Weights of a small GPT-style language model, trained from scratch on English Wikipedia.
Size: 2 heads of 32, vocabulary 2915, 0.857M parameters.
Architecture: LayerNorm before each block, learned positions, biases, tied embeddings.
Training: 106M tokens, 3229 steps.
Each number is 500 + 25 x the weight over its row's rms, rounded and kept within 0 to 999. Layers, rows and columns count from 0. Numbers have three digits each. The size before them is the row's rms in percent of the matrix's.

# layer 5 MLP up, 256x64, rms 0.231, rows 224-255, columns 0-31
095:516527492478510503492495510475504490442504475542490522528493467527518509473494469490505503430480
097:507507496528487510471513517470530475526493479468493495496515468480489511497491441508462516536499
118:471534525537506496488438506520517521464471506513514450485518456508538488507519479504477458495528
110:524503524440500481465544488536501527525528550536543511491466531463505502469456535526519475498517
129:515533526480527501502472536520510492477452547501483521498458507487508475467527502467461501509491
113:476527504501499481498458491536516541503509479500482463477494508532489515521507521556514509531494
101:527458456522529462505466480515517510486497497510507486502483541515475456499547512508475513541525
086:507521459546514530479505495515469480478520481453505497565488506464451526498503493471520498500513
107:529530494543465520478532497520502502485492457528472508466476518514551471496465508508492458527531
096:455471495476505510509465510519503496495529456500511502457511521513501460516513503513525509529558
120:499505497517477500489490471521488520514496483482469504491461507465495507527458510463501469478509
108:533529514502487453465528491460511535522479435468555506483492495468508514477496512519497469519526
118:499483529479533442487519509514507482487533498537493518500493495488462515506515552471466576502495
087:499506509473468513458490468451504440501519480491494487504470505528519514482469491512498498516502
089:519496529473507484492518502494436511488468509486516515505455504476490509498482506510526462521520
102:515502448485494454479478510518505482497532473482414499530523529487498516491513515508506475504523
100:526494550478499534492465491511484535510491507541504488453492464493525512496453534553510523484465
091:495481495537459502458491501558480482500506538469515513461493489491522483476527503497511499525492
083:489484517479510493480477510526499521467479526468508511540519527499505539491475487512538478478502
091:518491490477510481497505511503489505439488483463490482452536517536518521509503536539501519503475
087:509515481499494514464461468548528525464534472507484469512534496513526479503478474520464522510560
110:468486562520495496512502548533456534476473499472520491459482500503512493495484549488456457524527
103:519516508456498512517513525475503495519510497541498503508518473540526468493479496507464515437467
100:486528532477512493476525512522500523491524470508477489430522486480502534464474511515506491452508
089:499488534492494477470520500521551489495485444501490461494456503530538455528483507529519531498539
104:510520465477493496485498564494452526503482541477518450507548494458511495464487494522480487513450
118:526496499483481506515550511517495518489512513523477483438477487477510490504483514532527521535541
097:526487486502539503491507453506513509511453466532459511532491505480486514523535491501478453525518
093:492510549497460522468526513500512524481513517469457482513507499526471521501481515496499459445486
104:499517493561532500535500478496500534487469500484460512500507505488502515480461480503497524530496
103:494459532495514486496488461527526517480510424498477474539537505492514502505491515525505482470484
088:477465476457486492528506491467487484502498485534521486549484523503512487473491500511510470493559
# layer 5 MLP down (transposed), 256x64, rms 0.213, rows 224-255, columns 0-31
103:509506475475477508552487504528459484527488511458495522486548497516514465525508504497462534482545
121:524547515508497487518479488544505518499508543504526501548508499527479519554464477544519490496520
125:499520533495482515517512469495492481503518490487529467506523474495481475537519524544493492486536
127:496473498495540494492475467505536508449491501508490537513538489501491479503538470515514483506502
139:458523508478536503480501475481526536473504468497516532484501488473557512497474532489520493465492
078:482536540513475491520474491535509528538480449529520475480491509523514472527525530546472533533495
068:501476511441519500551499522542492473518466491515490515496546482509527483447515533525510535532525
094:499499490486457517512489444478500485486510470436537518517495466510495453498526506476440513527484
102:543476508490448484467492494491462502476509522474449505534527463490484505507462525531489493507497
101:495525505538462483536465513520490494523508522523499501446494527476536480543506507532497472488491
116:523499477521499504547495466495532485532530482552510513455553523494484537469481478499509475527507
116:453466443474488480502497490510479484550498504527462507473422524489535508475516504517472542513507
130:487505500505529496470512526443536548480495508510506501512498468445495506487483462546521506520509
090:541508505510491480498479516523490530481446527459509479499542492462490471498501509428513498528528
095:533498476440486494520466451494509464488513448507517491511504515490517522515480507504546551544486
088:512508507505469492521501511520531514522477489508532542500554506464512467506534505555464536492494
122:508480461498532504512500491499508494529489559499500481510477523515499519496530500565528465504507
087:503523509498454511502513500497531485493506531478488473541556500508526513512501472490470488528499
091:538480504463499465491520472509524476468512512487489491533512521548475480486467495493497495536492
085:524482497504507516545484483494484491505526516448527514505517527498487524495480503577508487466488
094:455466496514534503568453511489490497493479522523500556522520485513466509495503494490516456491482
113:494523472474533507494458518477535529511532458548484521516514525505480474457464515478457517476471
120:482496524552477519462478473472478472482486484472495524515490540504530478534518501491516520496510
089:492527480537460476489505509528517473489511490496521541521518478531459452471535540466513487489505
095:525528566489524490457517476491477481539504505493504476534507466508521475494525523485486480497484
111:472534529510518497536446491503518487465550483542498497508475492515496522510497531513478471505466
151:493484512503486532520499522523538512465515487549505492522491487475500516523495562502471527481495
095:537511512483494499515507507512491479496534508474519543483540453538518494492462520506533544489511
083:539521544502490488501526514503504474518492464495476505503466480504498534494503532522476508476508
114:471502491538427482483507497511519502509524530541499584507498512473467519533480456492507516523512
092:500520523500507517532495510558515516529498531468567575503485521544506494488533502532478546512530
088:539525513487476483472533509517539521499461505515496478525501478502517481520512487505505483546544